{"n_kv_head": 2, "norm_place": "pre", "norm_eps": 1e-06, "positions": "learned", "tie_embeddings": true, "init_std_qkv": 0.0524, "init_std_up": 0.0524, "batch_tokens": [16384, 32768], "seq_len": 768, "train_tokens": 122800000}
Each number is 128 + 32 x the weight over its row's rms, rounded and kept within 0 to 255. Layers, rows and columns count from 0. Numbers have three digits each. The size before them is the row's rms in percent of the matrix's.

# layer 5 MLP gate, 320x128, rms 0.225, rows 223-259, columns 0-127
089:180142138167137063177139120103139180144097195155086081124140098125169145140128126108141101092099125157113128087169111099109107117157079099145106089183119084141192156155110112102107182115151128117122174158118112164058101095054097118181177099125158110116098141132085172119106135175137082136154073137148190169153132105134067165089103187128116163129145115118126115084068144168154179140105
104:108175148130136192168175087195143153197131116072110132072203124140105118091104122130145128085119147143154117140111144155096112163124136129159126148075149145103125096124100140101168135140127104140157122041084094083130148156148147077133104103153140078088127063079129088094121115148134174092085108144127115096202132111098136110075099137064159139095094113185116095120139117077159195156158
101:180169117096083164057170081136120131127128144097139146102154132120160167138220167092136123133215121079103112179156141064150128166163094146124083091145134100102127103121142122161129103124125125086179082153116172113170076129129098155170146105149153190127152118128176105120141048094123130134088171116119175111183112110153130163117166151139151118115116130127080114173129118055064108135092
094:185170173131102173149080157128122156149126143070140140142059138111087121116097149106160090088195135124164177135081120196150099083132094116162136140054104166110137165117154116179107163132082160130207131119159124158126114143082155166156133153107153152149174061159125086121173123097081115117074119143100127119066153099067130133139149125163126104132122120168116130133087166201135145074122
090:127153139137133085123114086101107120151135106117135115117117128051137147174108147169155122151197174122143135201120136161105182099129089104159138121112156131108116107053129174167114130149188110110158109099100145149167123120115165143142117150059118178143131077114121024136124078149128134144056083092096221186089154101072160129104124108148104122130158129149167122156163140093126086094084
095:135166079146127131118164138090143173160129098148095159148120110177178152103144101079148149100090142109118190156129099166111119116173092198098127192101116137084126119111189136138104172167140121085126103101086170140148188126170110102089125136120120090090169105098144158097079126144121145137081041116181136161124125084119114118126170122064195107122120139128043064119107079159083139115115
092:122123113169163180107121147163126155170116124168160139128216078189100050112073122150145117109174204106100161116134112051118147080125097119127156153133138055172125131150124087144086111107100097138179075100114163101127117107145114066095099110125149140129132213130190104128139112208125088105125134138120140109131117128165123137158127135106133144138099173065093105167128141094140127180094
092:118107168119125111094097152126112155146098119162063110092133142130100172164063221135137140052121096128122117138143096141151076149105128157133079155172140135127152147126138150036108190109145103077062106156138160152206192154135123110149154132110145147147167151163190122112122169091134136074129147160082098158128142156119168176124175091097146109125176084177124156160138134138125138083162
108:164120060118146117101160099101117117178113035079126163133121169088146126110124129084155148197217162074125148136118127132079152132161144161120092081069123090158139137064149153091073110089146148109111097129157146086122141071099044102136117095131206120138136136126149126115050170188135161170122077144147126142143100146100111123092132144103144145129150179146096138149122130139103145108119
102:118145117168119162181069146136133144122085105087111162137174150113220114134199098154135130160141057163116079117131165119109134101102155172112219129105156142103084132093117126147152125138167172138162165157168162113157179087134159132149138130180157100088075098125129090128157128107133079063128061192135122085119108172121168087111082165173108154150118092135108158128117131116097080122143
098:116155050163149105197152106193148133097165118140093153149162140141158054159132136111082163138152104189068127121100092073133104121132113098100084163120130168136148065123194148141120085192121120160142145116079130185161149185199140171128125137097140102181115163152118157154148163105150120108107154158130138105116146084080120072117091161096160153105170173073134139145142102115095116135153
104:166100097142143099152134085132181111147164145107076124140079127117132086171086176148107107114176135111078111114104089074149161126166069158100099152151092140163155155124097187140065144080148095131117154116129162138143094119144130136122143121165105070145119133146107079112069164104171149078112131103131132171181177148144134109094095147134064116086188149158039136146134114157022117126134
087:081196145108121156135154137151077128115195085149070066154108090091131126102114165110155109157142143120109182096129101101168136083147124055170094104085164155119127091144117127128108113150172135153107158095113183091192145105122128122118194171124124170089114106085138135136148130142131132144132130151146135152188215168158095140141179112130132141113138129059096110077109180112181121042149
113:093065108131163169103134109109168087142168113145127139161120117161100140093118144076098127112184142120135168043092122112102136113131165120117113143071132119187142115076081133143136171088122111151145144129044125066148149119131116178102081168086069173091125200073188079101118127100101145138187144173119140099171135138083140076121105188120115148113137056118107133112143150141125121123083
097:105102122043139049160155121078104124219120166104107151140141150131155190132121095091155162119155157153066147155181103168099125126153139120129136159135098144109099138101122098140149137158055175114122152128197135087162172095061101080099066116067090125127074152152102151144150096149114120109146151147129123154135145181092160183161119175140132122122159114133157166152099171181097115115120
103:150140123142151090175044178146045079142075094145146159118109091182134131141112103145121099130173161127144116125094023074141098130174133147122142125073140164165153142151139131156111130141166159086104151114091124168113126130163086204136166100143175147193095181115131111117119127067134127150083168112096134156116075189099118070132144155130137096103166120161096104162121077120140117129120
108:080135127144099140171140126118133095169156129090122150162146160169114055130120075132126076123135095121115205064144104116105122149157118115051118146203106162119120208112170117135149116111079132144148105157145136098163188096114155114067140144122111137178111105099145112144118185133171118160110120091068129178079121147093114124094144141088112161121149190173066095105119054111082137119086
107:073094172109115227116198142082075141129130146170133140187139127097151138113137137123102096139221123162134172088103109082172114125135073108121189130112117138105157101171126097093118127132109180122122201111155117123152125103201168054152138132113146145132146123134139143114197079082143115094137196139112085125141154101168102171165109146134140116162149156155168101147086107137166107138152
087:143129135139199141153110098192179070147168142125112161136106095089181060093155135116078129133158119142061066122088117050230170146098138122122056131105141111144144116127116128081110094133099127158115080128090134190136166122139151150141126122111177133096135129126213102149107128100141124126100158119103084109101126068143159155173132125117134126119173054134144088169117094147152112118113
101:116085119133110144158149108061134127162121171134166185110128141103135137067162115128068123118178084152180079120167134088152130176208155083153123117059096088112063177125121126085162154145175112069130141148190122112112173109166135145091129090109119177071127126113138125104087131117163167137102113108152093140134098068072169165159119110110114162126178144140098065188154094143128122138124
103:119150105105183109088152100162106136160112125134161076136100162172146064137177170116093119186102141139135131064138102163118109146160139098144144117176115173179185115122102132115114123100217126145166096067176100139094143145106136229134090078145087135163142130070122098126159152130141140128108101101151153163088170102107120101149065164169086103145113174161120114127123139166075069159147
105:110130196148151102116081154115127151103121154197178135140135146149131103142088129153155070107150124146105110156186118103135131092091112152137150148099129138133081121133139170111161149139124090117177079098092129123100176065133121078125114146205153101109091068129146226158159218118146167113075098095170126105100102122131164062166137161082141089144093178132078116107126099142158081129129
108:121094151133121139127115144181201191070070175092103118131136143148114152080133134121128087138168171157155112134123058042103145132127116169121119082118133184151115100101093125123112141074173118171163101154085117148108193191112150127149080116098127181152089128096190070126123151134115107161127178104169101151128083100163119179124131144145194110141089156109119117176095164132117140178090
092:145122146112146189119115131155132172127099120105089122158108175121130126068114154082161092104148098108110136076054083106124095135128072167129096135110055077101149106079104101100106110135132100114147126176145120124152114109125127091199127082127130147122097206150104127136124112075124183044147083143113124118143167143170194144162172114091120147096158088162086134147139054083126125173190
100:111153171122216079166128103091168149113141145114139163128122134170183179126162166093165122204118148117086128139168091175131143129145144153118143112163071117116077165095185089125120049098105097156135126135155103171107153124151125079172088086148136142120069124145132151081192109110152144104104112107083132160178132108115220118143094151190143127115102134110112112134123112090076107156074
102:122167115114080090123149180020161143179131139109114157090119139165190133071142182151148141093094122087133170081133112171125106161135116179102116121115131118138147111077127110163114137158162153176098075163153181079097093140089129130121114195122141111135096110080153154152131136099155097071077158116110185115166176147131170129109145126118173134069147173111091147110145077159162101069127
091:134162092137111090113118092120170116101090112112077149162165184182121118123180131093148164159111155181108179132113105128137131091096113106116076141064118116085145092170112167143118090103191096157154122162135082141111127216137109142141127135118133125158190070155139155155156138136106134118118093124134098150087093138113200122196130118097056191149109098169140127139216105080091155150106
087:124145084109153113115098145134133136168160085139106117081123158109142113091132117130057138114122158173137108099086163081122152069099116171133118109098167129136094118175130204153115093128146134157125171108124141210161093163162110050094059164140159142147141117172140131132097214142107199113102157106174100106133120089133135152059095093168129103141151148100192132082152124117146132048116
104:172140163140125086070124067089100121186150149079146145178175092162097137144133058076137136138125154119070146130128137102150110128128179145068146153117145159113132121121126068079095118113162145150146141112189108141155169058082133082104118104130111127045082107110131145140181081118058085154159064115173131177100174106076178121177161130117159129115143148090129148112143149155138138121139
093:095143099124135074136148146128137125148198139112143118107080124095117168050074183142122115168138175154101177115149124135139175126173093106099142207154111085144085162115133090121121095092131129100076120105140126156220124129098187100098111091128101119152074128144094125110193064095079137073110108103096100135159156158123159109086080189102105122122121095104144095098150121101057122119115
109:117127125156189108148125139120143169103070126103134128093145166149152103166161110100078130191159123134127130184170105111159138096121143105151168118063089135114101135114106158127102137191140102091148097143115117140169148121116091124145132125101116085125134092134171152149175095043136129148101104122154186074059067137192195083124101119152177079153163145098118065129098066078096158133072
095:086157098113148127170112149088145154127063107162129141114206123121120109147113196114168142160095150161147131148168168129117112155080142167187182164131088110153135083135083135140067190116179139135125129074105205137156142144098082097142134077174106135089165087077141128087192088149162099112171109147125104070148092151097146134171080113122122095121112132172068084122157154126145140150150
096:139136144125168106151113195075077113159092156152135140161032169150087095112108203145184114099139155160123130092157116164082088131112094078124152128144074123157148190136128132091141107155186210134089145174115153063096136117084147150104177160155114112117154146111139130144174139173130121156172115187120099125124142143169131121071124177105093134166157115167139149127069117157145101167143
087:099170068129140096112088169155104087211126154046141162118147130158084095107113148158124158156148117102124136147123077177149072082120143102125153146132080088165145093149115103085161111103148082110121198068210100114125081163088091124131117108128092136096162180130183165144126127082118105089137097170147080134094096094123130112122136130144156119078110151112147126141101166145150039157120
096:095125190184170183145106108107175116125168086167110107127093137175195082109166149121126140156094100129181133145177123155143090116172104134145116139128134055042214149108112122140146162118096148138127159152165150142116132111098128134141152088185152175159111152153126125099177096117117083113095132102114108175088137169134107192075137092103134122084165141152105204100152111170150155153081
093:141179114171118101166138087137114159125126150134101142135134124071186108163130125114115137113091161157053143097158093096151117124125117108149053070113188124113120126139137169163103110126113089151122093168105151129092097103160118094121066081217175128158152085151187085067171112147165064119118113099109091131104094105096140143158154141135146178107179086148122193164122152159114173129064
111:147108128133186090074119155125163132151082133124098124103101105108125122088128171125108141057213137127117069143085132094189143096129125087119118172138059093155128100151140052089094141152101118090151147121119130140157182130132126154116069098092145104057133098152100104143141146085057109112136137140100124022137078140121150107146128100159141139110089102064165087064128103105128157127130
# layer 5 MLP up, 320x128, rms 0.229, rows 223-258, columns 0-127
096:118127127164148096173148102135159167164126133115188082166088153109110122122149081125068139105125126164189118110157043099117112131137136087143155124109188126050191094099138181153154078128109131110180109151098125122181182167117067123203138160158174126079138134125158117146137132114150143074149070107076167151120150191119186094141129122076146142099089143143151152159112132151125089159127
109:156093165107142142128141113144120141157120068118095155143113101135158125134128084097172137162124155113110120118181150120138143094131189161084193077114189104156145085190185162191151125131198116136123134123109184061119150075150123189178130160179109116048101119099136094072129086143152110135139121080192127127144125114130134130136112197134086115145101140193082094121152146073159115113124
095:102127143111143136143107175181126121132173080175087071123128114178099131146070123113180093137113152089103141107117108079120158166073111085046126151127117125126128079130143108169161023125129107118223127114100136083124138078129189046176127139110127155107135132101120068136136111159190169124193132108148121153142111102094090121133121103152109122187137098142101144132136162145089125164143
099:112176088079085157143121135110096148138145085155085148076094106141107165163107111191140101120146103115127094189132104164126159110112085087129183121118149129101103135136160150118113151098108129143161147114146105127106137169206103123069124150160178062103111120104134130156110062107088045162131155157103154169167121174172156186131175098088109109096109149156110143142145075162117222082103
087:095134139107178050102108154147126201081085131153129114113119143103154136115102151159084132189107132128203147169153143075109151075116108125147137179125138085157066154098062092129156142126183120151117108099138126084151145092122155111107171132109123132106071101155202113119073124152158099070107144105079177067122139070134091114127100140114169142125156120072152119124058165095116162102126
088:166118082133130065140096085132107081116109079113128061034131141144116052173092156178138123100170130173055128126104130105079074077088164114118168099122085135097084089163162149168108154096109106147136120147145111139089113102144104133181129089142090107135147160157121087107152131088149129136114134143108139134162121133118157117068086132167146189144127129176123119127140202194170101166103
100:145090130103114094097123126115113124125142137133140119144071102067101111128086146150192150076157105168179129121120113125138080166136146129117176162099140183130108159156115175137075157128130124119106114133065112129066070151084135106103137080182147089177126151177107114104132155097153128123122114042091070151135137200179201149119084107162078157185158124070117059133156132134151130105099
105:091121150140080133136142162107189155144100148153151138170115066155175128119100107123111122186109176111140138135145104108056110135149079125132070140159101122143130168151112147106169139095128125168121051114154123142173176162149122191110111076081166172166166094144098081153158141079161131052116087120167136092143103085150083116159159106169135088191150170096087154134119184069098117146134
108:119128110171143134139135070078165150124144169124145067194146147121102161133074161048152103132196124099152133120165139108121123124158160100178103113136162143087148097149146179140141133119116091123185149216143120042127076127161117176104112123078184120174105120130161179107076135140193153133160149111149091116117128080132174069124170096082121168092131135126175108122125148140135101092106
092:058055184135107167138117142156127131125150172070095174158170082127120136146083083155135134100158163134118115145074149115119093115111122090147142130142088169125150116148113160070145145162120089082159145129128185154105141168082103180123140140146068079080109108083137159133140149117109149090106098020128133193125144155196161108103138103102118108140145077105152141084115124151148083078079
098:137133139147147138196105153096148134072110108189117117114162079094156139126109129073111164096182110188166059130135090099132126142104146068176138145093126161124155100165144132123145093155163179164051128147145121150092116123163096132120158177135151107196134166130159117145174127095190140152148148121125153123072130109088173092137113081248146118112125172120141133103117121190131089142098
110:159173147148103127073162161076138093131130174113195113159159141100123156122098134137129125108094170137114115051080166126118059109075134177137170140073079087126152122154135126098185115184142130128057132094107158087134113154126128103167106163134145095137120070139127121141163228124127130171153147126171081153132124164104089170082158110188107117207115157142174148108114154154140146099112
093:136137154088139152145131080096137133103143162119184089123134119103122124102118066176089072178169114130041140106091108057150099135175117108071078161079097087098159073129105152167169142120136124223136151091188148130150116130138180145121126100174154170097143115124211129111142081173165130121107150120127116130099152106124132118121199124171112119134165087072100162100118143130157134154130
104:112166086074122119161131135095168134123111089060151113146097149111155100088095160089181129108169179125124126140179120109114109083124162140169123140082106077129060115130134165119103061151091100125163133145096093162116098133120188166171113157175141098124144140103137056072090163076125129185183135106142184148123110131168159132130090093126079129117136131138097124113128082209138123162209
094:129115155189081119101112120123071145099122148106188137098120122093134174046129110138113109162119105135144145123135153140150149158182192139120082067171119066137114153121155096112105134134161196140140168113076152174131134080137108128108121051123106146091134154193096164126106056117116147144140107075103171132153169081145144109070102173163127123186204134118156103151107123119188159155134
100:046140150120135165134120128158127102085117102172124077160125172119157131098099105129153085093114083088161119075086123142144141122105123130145129139113173153125134097150131190082098081120131092093110121128128186186189146140154095080097166089132098109134129070117095100139219149164155166194061145072127089150078124154156142111054153060128102130089162150145086161124153125146129140141121
107:162133147056085111101149170114186151134183174095089080100143135095094149091120131083144108171113169095089110097181157072102106113107124156152143187118098139153140128140177107153141092089133043178085165105157068094126210128130109099108123123125109148062128148094127105191108128169183076135146133135132137145150128084122154154084127131163171125174114144142136108151069162106125153166148
110:139119182149144117132147130119158104132186169142120050140092106144094106096177110178141134130138112100094142067128166121212141157078175114136101100159108109164160123090135116134085128121125138157045152179131158095137105162162129160083197119084121173132111049149139131102052153045130069093144173109179061151099154108155136153127138135149128137139152159125155131125158109128112155098112
098:164111128128168177129149143130132066089214082136159193120108086136131133125100119086071145148131108174118061163159106137138151151183118124135071117121123133086157185060123087127166143111162096120111105089117085135057109126071131108140131141127079117168162130133187100068149138098184150133113114151130146139041134149118151137163175102148156101102112117108089187106114069161088117125143
103:107130052114145114117126141126137171125151102114115137093141255223173078140172159118123114134119107093125114105115146128136126140119077146098090135128118205131129104126103163143138087122158144143117142102068186153142124171112122097125122106161132097116134110184172095130134136197096156110164106136084100108128095126185139099106161098196159150117110139039141161092117073158119105132078
098:106139079092131072141091093157161122119167098111108095177137175170104137041134097147116064112115111101084107118162150104114121134104177115101112145146113182105041131091153131084090085127108149082161114148145131086131141141088133142170142137160110162090112126059130125101109140130095069116108173162192151089143146098138144084116124111082118141200209127089097133121149112078071108158147
110:073128105122186123147099136130178153145115122099161099185172127137162135152125143139201108145122176102192148076140073142129137138136131140098099172124171114129113096131195158125120108148174158128155086185133122160123094107198102105077180132180157087138150131109142201099110135098140110117090122159088138075137102117132117067140080153107141167054145134124061097097155184108157115154183
103:151168096142118104077151163159099067097161084157163185083127144166077140101174117116129171128124131140151165115139137176096134128116187158069177141094099085183174145138121128129102075163130168126140135131120176142102102103103178126144135074097130150095156112140095146119199224136190147093173098123129147129168110143057084096123113061137119147129159085170125145145170140108094102117137
085:173107110155132132158125153123134122152105068122126155149158110146097171097101144096167036123134159103150120114107149126112100140132110223096141095152088114112183133136092111181095154154121119075149110094158153079120126167082112109175122101093201128097148178127087154080102093082189083107145093183169176125190162169131133074084144128107074160102165129132107143126156121079131147109162
103:044144168120110137108152101131132144121139095144123121132189128166143113115143094155113142106206100086145147168176168149145170110097113103153110092055159212133109083105191149119134131109080133112113143104095088132109113150102141110124103096126132107163122095132144178146096181186084163054136081121151178162116187101181134061155136108109151106100176158091077120150147138095081142109091
101:150076143061108164108137116151128094110113083094068157046090149090131164164076159076172143077148127154098105186127188121132176124099158106151123130035155146123156134085082123134109128137137237088116119084111111129142137139150173123136133118157092155157152178139081140110059153163129118129150119124156180082131135197133117136118113103085156125168133117111133184132137137157122150128146
102:157124147082099183105141079169108134176090117174193141137075089083161136195119110104153138166167156061089121114057137128101213118197188160093156143162113112119143097105168124146184104082156153131135096142112170163140182079100130125116143150117111166126150149117114131120145115085105089112112134149132146150112163156113098160090172105092079154098120192150104151115087144122175092118162
098:195136084136159122183103083104088046121104087127163121217197163224079132130117094109131114112128139063179137143144172075109098100112143167117119139117125106076172143108114118153165135157141068132172069140143116176128106116101134131158121152156151149133097145137097133143129130169109122144122094190148120098113146157125102139097119143162167213177102126090149108108167162132097126139166
104:090148178106170087061104061146148093153068150120090159139129094114101086108156164158108181142151103079101158138117112190163086109091170126142100166111126081165125106164116115105107130127144173135192171088128152117121151162106099173083126165144134163098100145120192208141127122055091138144181140180177143099164149112144116172143103163110195079137104121106147132098112149102126120145146
094:101102093147121187094112175144142042163128151131190137139188167154106152127169102175125126098161104153073139116176116144141141113108057184165042139147101082081096150131120199125078143130158150120150135113148183130145148118147142127159095092127143059064136116117134089136150163173092093096162105105117140086167140122147110149124103130125121127211202130102112131155120124103096127133165
114:082172104125050143121103112090066122128068144094151136128109097134171133142138157184119114096141157119093161116091157108133121129099081086147088126050107079091072144123135136155076121188082176108138142153116139111158157054159109167124093123143157114073114079111153131120105140097148122161126176163186111085106118164129106129111119143114108167099095126150068063134209107125159130061140
105:096173138112090197119154106113101150162202148178108137167077178135107177162145121167153093117106110118133142127130142184210062134129108167103088105114168133122063135082175166174100105137129141091197192161120132098122076143206129128076129138048172150169132080126141093153089167079133147117161115155131103127134168128122112114133120145134096123108102166106121150119131154077132151123136
098:150170141092137164129130112102121108162124170038191089097118149138125085116157122104104160139121159136167091116106156107121156124119181140113104166127102122134120139073180087106125095150157189157144063114150114085155094209146115071123182156155132164109124120143125098076081098133182147142178214126100150080142165076076156170125124090147077115151175125113111133161126190139139157125131
098:087161176121152106129109143145143099132125171111146090097103136126087093214130095137143141179122162155135154111143150193053100123179129138125128086136123132155193130145094101090150148124091106105052136099194106156119120134104137150174069118104115107122145165070139154145089115116140203066102101086190093135140129087135104141102129195149115088083155118164077082170085115160131102106161
101:101189105130137113092124107123151158206139096097059130161123146177088125135117133127101123101140179137144158097106155149126142107129129088154150142102200137116073095142170206143168172143116104080078173156113096052134198118080146092116138133131113136039072164115130137093146148114164124136123108105105116087180157097139135092106161122168151159120058138106118128173151147171133185163134
092:138093125149123178144124141162104155104157129127149140136125152174120125112147113162148070161118127149077067149121169144095102099202090107100093132200099166069106166077129111103182126111127090102154124152082077121167129151107056149076084096144091154150123155163101140108158077138147169140149174103130121142088088126102182086087176086114108138086134159146069042085120134162124083138146
# layer 5 MLP down (transposed), 320x128, rms 0.209, rows 223-258, columns 0-127
087:174094153176086113158129116128190128129037064135114146096113096116145172108122112156153105104096135083124126140160139117129170171057089131138154155097110124169127106136118126154131108131091121073179145075114158161148101118158114078165074162116181072152120110175144102089135103161115078156156112109098210169133144124106122121153113183153136153155204130147134180050147100137181140122146
112:104086118096102095118192127185163128183140127096067180118130075115142081115094105152153169205117122101171118169147160133170139163136144090152132135142168140094077091157121131128126113105087092171102082166115150130107166113140138096156120077154119180084024098108105159210178101091138128134110165138136163165065123141126139126169098079127148130141073140124124124114164140118112174094151
097:116135113117198130165089105096190160141151123103184139128111132146143089113154187159146110108122145110087129112210114174122117190093080168123145102156193117105157121094146115173109095114182143146098153122106143165099083161148053088113123160120199137157146093086115153108111161098127131154103151084124098123177135151138101108097188133078107106076065157152131075194157146109151103139085
084:185053139134078140091156101159157186124146079071110140115128069180169133167109152093127195134114092121115119157120197151129177105088149137076139126118160136119181152093110138119171141090126176146100129167084106067109098102146137167130142120159166083140156140119180129095149102098172134084124167066110096148094179135109148146161107153126156152058134149158138107135171090061113142120171
092:128118138089148123127156112079181136144112149105079148139063109169044109142149129120067098108133137105167145156133037119117123143127121146093152107179144115173140153123102156141152104142090164138126145160132105099114160070199160136200166098196156050051182122148137136138112119085100152113176110140151102087136156160088057160181116089119117104135104123133146101075136106115105112150123
096:125096171074132105108073152157164104166102131135132144136185159070126097139105116139203112157112100151083113121124085127155153062072096178078151135136162120083184151151140149146078159158150152165134130127139140108159132131098187111173177129157111164146103124126105119100149055070154098115141104174083077131079105172117141124071116149156138195154129146150078180153121132128180119064104
103:114129153069142144142143118139142209144123102123083089107148095136131116182090112122116144146085114153166149165121077193142164136127147165109147116083102150136070122173161216101118131126133135144131104162079144168179134164156167135136146146115131153090072091135129153109150143070043146167120104157089119093145098082137068182186159136186103113130101108099186063136145162134131132070130
104:111140151159149138106100094171143173117099096104164178144141108133145159120117118119152090143176061157129101139118109132122066088183142065066128102096103139081199118180102140109176127143175120135112110156121142075141061138163163093117144131160107122143095147094117111138140130104120085069163116104159132094084206143058139132181140108157182137102152101122112103067154096189144191141170
110:083051121166176105117141101157144142179116079164171081134159130197114155104142117134127126191143180110154179096078126105108152128091119105178129123153146077047145172122141099141062107134142158152117088136106081120115179122131076167111158158082127148148134126084105133100175115158037115145129125105089117092178101106118103186141105123127080084128142118128133160110132096127102194084110
101:151054128162106194167135166132129126131158128150126129079107150105093106141129075150187170111147142144166145160137143068110090206092153173144036126134121156161122132100173100139077141134175069181149108096086140141130159090129075172169135151087139103090099118120167162077116143094174160176105169100152132161094107099132141142137160099135129172156154124090199147114100111126139078106152
100:154186062073150147175170154122074112127149101170161201096164187193171127080126096062164101095088159120147146083158163171148203119143109120099137142127117114111112126135153137174163133157159083132134137131093165093137146137113129159109095149092129193094123117125113155189113112102154108120152126157165131137138204079101134110153146141085120066085131135107114115181140078144162117175112
106:124105103086095220135147171166128218130161105103116146094110122097116086070143152079161167108096110108180086130144121132165137142125142115122179151074111101175141116127139102164169170141116143155160101196118143161104081099173105126103118071134183134098137133182109106106200142096084084101091153140118123120130094131146115127166066102184150137041142143131144136136107119086071118116128
091:146139094141145130125110176097143177132100083097141132097085196149177086137176145079173094128082044124086116140158094118121177127199144149047134065152180155059136159097078148149110148108118152100080076147141145108123163170131132110163114119154110096110161071181150179107130088153185117154136138094144124129108149077093154109160112115150162136125119167118084139095132128135180119132094
108:109100152151106138066105119133123139147126155092110170149149063141123032133100120138129159123110142086117100122147130198120142120185083165121156123179137138132154096105130117128098131111145179189058164114136102074136123139096164091084102127093138204082108130096103082117100085088156140133188145119109163145116139208077141095125181098142123125084133121172145126159117112091074056082103
093:135173156190092140111195130119168144106118093111072192067132091092111095192111150092145131098140146112187132147143100148141160144048151137155155103095176096146144101112111117098153117156175162111104153125204126083141101093132160104116063160126162114121160141146198131165146115091159162142054181181149129168127109114123182152144127135167146146130101171147133143178165106120156134133184
102:102146165104073111138096167110172110136104151137154186124168130137135154110180148099115076119165110056089179149114140099160129116172137132124209119153206108149107145141158097147158122173196176167138142161116139107070124143059104097118121145141182162150133129135142141188155128128118108092117170103120115166111138109119199119152122125167170158124191080050156160143179142113082107092146
109:153085169168109122131109165052044169125077115151133129100133098102111108103064178153140150102140106086182099093130092148185134139175139099140142125124106126140074095111156125169120079132099126118107155101087136147131090109117159168185156141100116101180086143138132125136103107113050123155149142100095149078222099140218110165113120126119117099151112120123183099088133186137121164108098
108:152160147126201100172147065117143107118133093106127119114155178183106189117190167124098125140138114107106162094133107112089185135023121129118152106097165109140175135072189106163118169104135106098062138125092106120120101148110086171118123132131125127109160157104170154103124133132077160061111172159175146158126153156174184077123095174121133128065146157137142096179134142127070148117136
105:174141105123108136119138089165118112111096135199113124092123109129103085077111101123192094098039117140093174124126130146098089168138156075130122112134151086147113109202111119109144146076088131127181106040172088130149150099157146111118113149142100116101154174158124099157107116166118139122148144121070183120095078187084188130057105115173118111161146114101070184111122141110097153079126
108:169133089159125099154127160155067110123112148149109169155134126118147122096077158128158113094111110175076125160122161188111112104098079198120148094138117141115163090083156135127079149115053084132159177123127125168130181147127153167161115173138117124160122057143118095169090159123151124146200095190136148093153182186080126122115175184117088116175118091141137184096162109196135135134127
099:108084158194166113170160109136163099111188134094115116148123114154138103126077093118132098108133116124060181138173121141127101081116105136129161124138115106127143136080047147130090113198166133103060106031151120118111119183093156122114120086139120153144169113115090094159127107138114099102098095146125119067144080024097158131141115140164172119138076122169141090141080159179156128139132
105:126183135192079133109111122153101094109146168170130175068145185137122146104138137100103137175142116098078159172122120150141139097138121093125103097159162136209129132100119119111104128030112149170170092144123119143123118111146104152133145154118113121114089096139102114094112158108109147175118149104187215130104176155059117103122103135163147063148098181172096169129121028167149123154149
109:110173126118137109166117123169186089129100081147085104134144149094117109149210139111132141153137121194140126154132138064145156124117100103059136081222141098167158175106160131106098178145142105138150148093133108119153079181101094145121192157096116106115150165109123119099164116189162095112114083194186135176097141127107166126125168082185111132096098126086114130141173166137136109130195
098:196117099154161130087182165151057138121105155171169144096121143126199150123137110123158151105148125120126120174129143172093157115198113165141097089140123111079154110141117099154127139138152100115124087112139131086118211124177129148140115192132102156052122107137163134149081029150145137149144091106154099112094194103160153146177169076093171159150116100153132079123200130136124153139128
103:174111134182109131163081141142113188073100105065133167021079134184148166151090126117129143153079128139112146148094135154101125128153132142127147139173160111091084108081136078116120103139157074092080131137144131109096162117089063149183116129102126162174104164146131149139164149192112215149097141117160087165140128113138101075152147124087089140082119149173113108118113152119169162176111
101:153101199115191135126136179086139116111154193182120084147145178102131154165115139102103085066157127078122137138190139110157113160198111133077142086156145106045168118157129152116174102131125142163140130140139098134096195173122096171106128103151091123153163123127109107099135172128130210081139126160128140110157130122163134156119127166069132163068168125152075082115103090081166118129151
092:106206137178089133136069184166123165137192157119057112150111136178117182144159118130129144103063096090131158097186153109055080139087119092156131133132196087147131129134090087104087146076155138105114108119164084128119120143114103109113123106106163135132043130143156128105096185171152155117092139152126075110105138128085105134155123139130090118134060146108133114158107158203137158167144
091:117113144158122105144161137115147104128117073049179175108142176076131133118057177175097155100097134179075145109133126162118059155092105144099152157120101123166122101122077124107081186163121142180105131132156160089132100106155165194112125126120121215055084122152092166157112108081078142139075125104122132146135131110165160140170192122119067121128101108122109132108094077155112124121106
099:082203087090158088129147128117140174108160115159065132143085113117110151140138045093139121169113109096125127115172092083161168127100120107119142140200129194168099149120138089128123160164176184114174169170140110094154174117095089126093160132166195128119165145193171146146126088105134132110133074115110057139093129125094155109161129123138140172108121129103107139155144134144042192126120
089:132118163133094111076109216166103129158095102075187106146105183094167143152153209087114136173114122107130125164098133146116124165140147131109087162137160117139136124136123095165143174115139078122159122107130151067123129099086200107132115058146114144174045175090111116107080104095158096099086124078136089140106148134148171097086150095143136138110120113105128188108131207164096146171118
104:142103153074180143114148067081151153195115122137101119162143130142158160114147111118144099173155095088076145103093097144153084144099115179117104141130074158142107134165122117135105119108101067137185172144121095103119083142118143119193150164127079090131104142121068079070125133134116153134123033146059155098121096082141130191136135111123059104117115194114124091127152045137151111143139
106:107113145128170137125064080152136097107156189132107145109141151106131163105115151102135088116098135168126113126163074191124098197148125151170119163044112132108093131116093174112165154155096104083104112095098176141166128128194128094125141081138145147121118099122079127140126142075086124133211130121102047098115118158121191163148132127141095088163129116156118192082168041110134141095156
095:127096162132124089161134148142113166120133139123139067086163109141143149061087122142154165129111090142068193088065138153115149090158154134180138161142146186104114132096099183101093143109102128161156152074080124164119165164126142097128111121065149132078075101118105144124083138171116184130125106139205175145107061206074135100146079097143108153121090140132151119123041144119130121115126
092:151128120180139157168141166161134135147140096181134140088097188120179143167092161096126121070146162130122104095190101068114095159065165157107167123150103127154135108086139156113110052145069217111082142089147092123078108159136131175125098161123149095122191117180123121113149127180166106141122147172153146090135117115160138141073127115121170148143129112174202122101130132088198158129148
089:113181132070103143155125106153118182164131088115101088123114120168144140135130156054146102113086153115154070116104090098132197126091222155153115131119063129159150125118196096139132100144162168116180123149115193134158102129149132064140141138109150082133133145089132176109106109119196132142148140121151211133143087105091115150117100127155126113164175187091129142174117087088201153133146
093:104126165132215154180120094123111145145115109112159108110123140121157150075114098143133135108101131150110145185050078163127086095085063120091160136139102146105071146160078105107110126127108145073185152148095157103046106110149131151163148119183114172129145159121166124140107189127152193170125129122115103079121158136134136181130128170136145085126106168019147145072123115175129137125125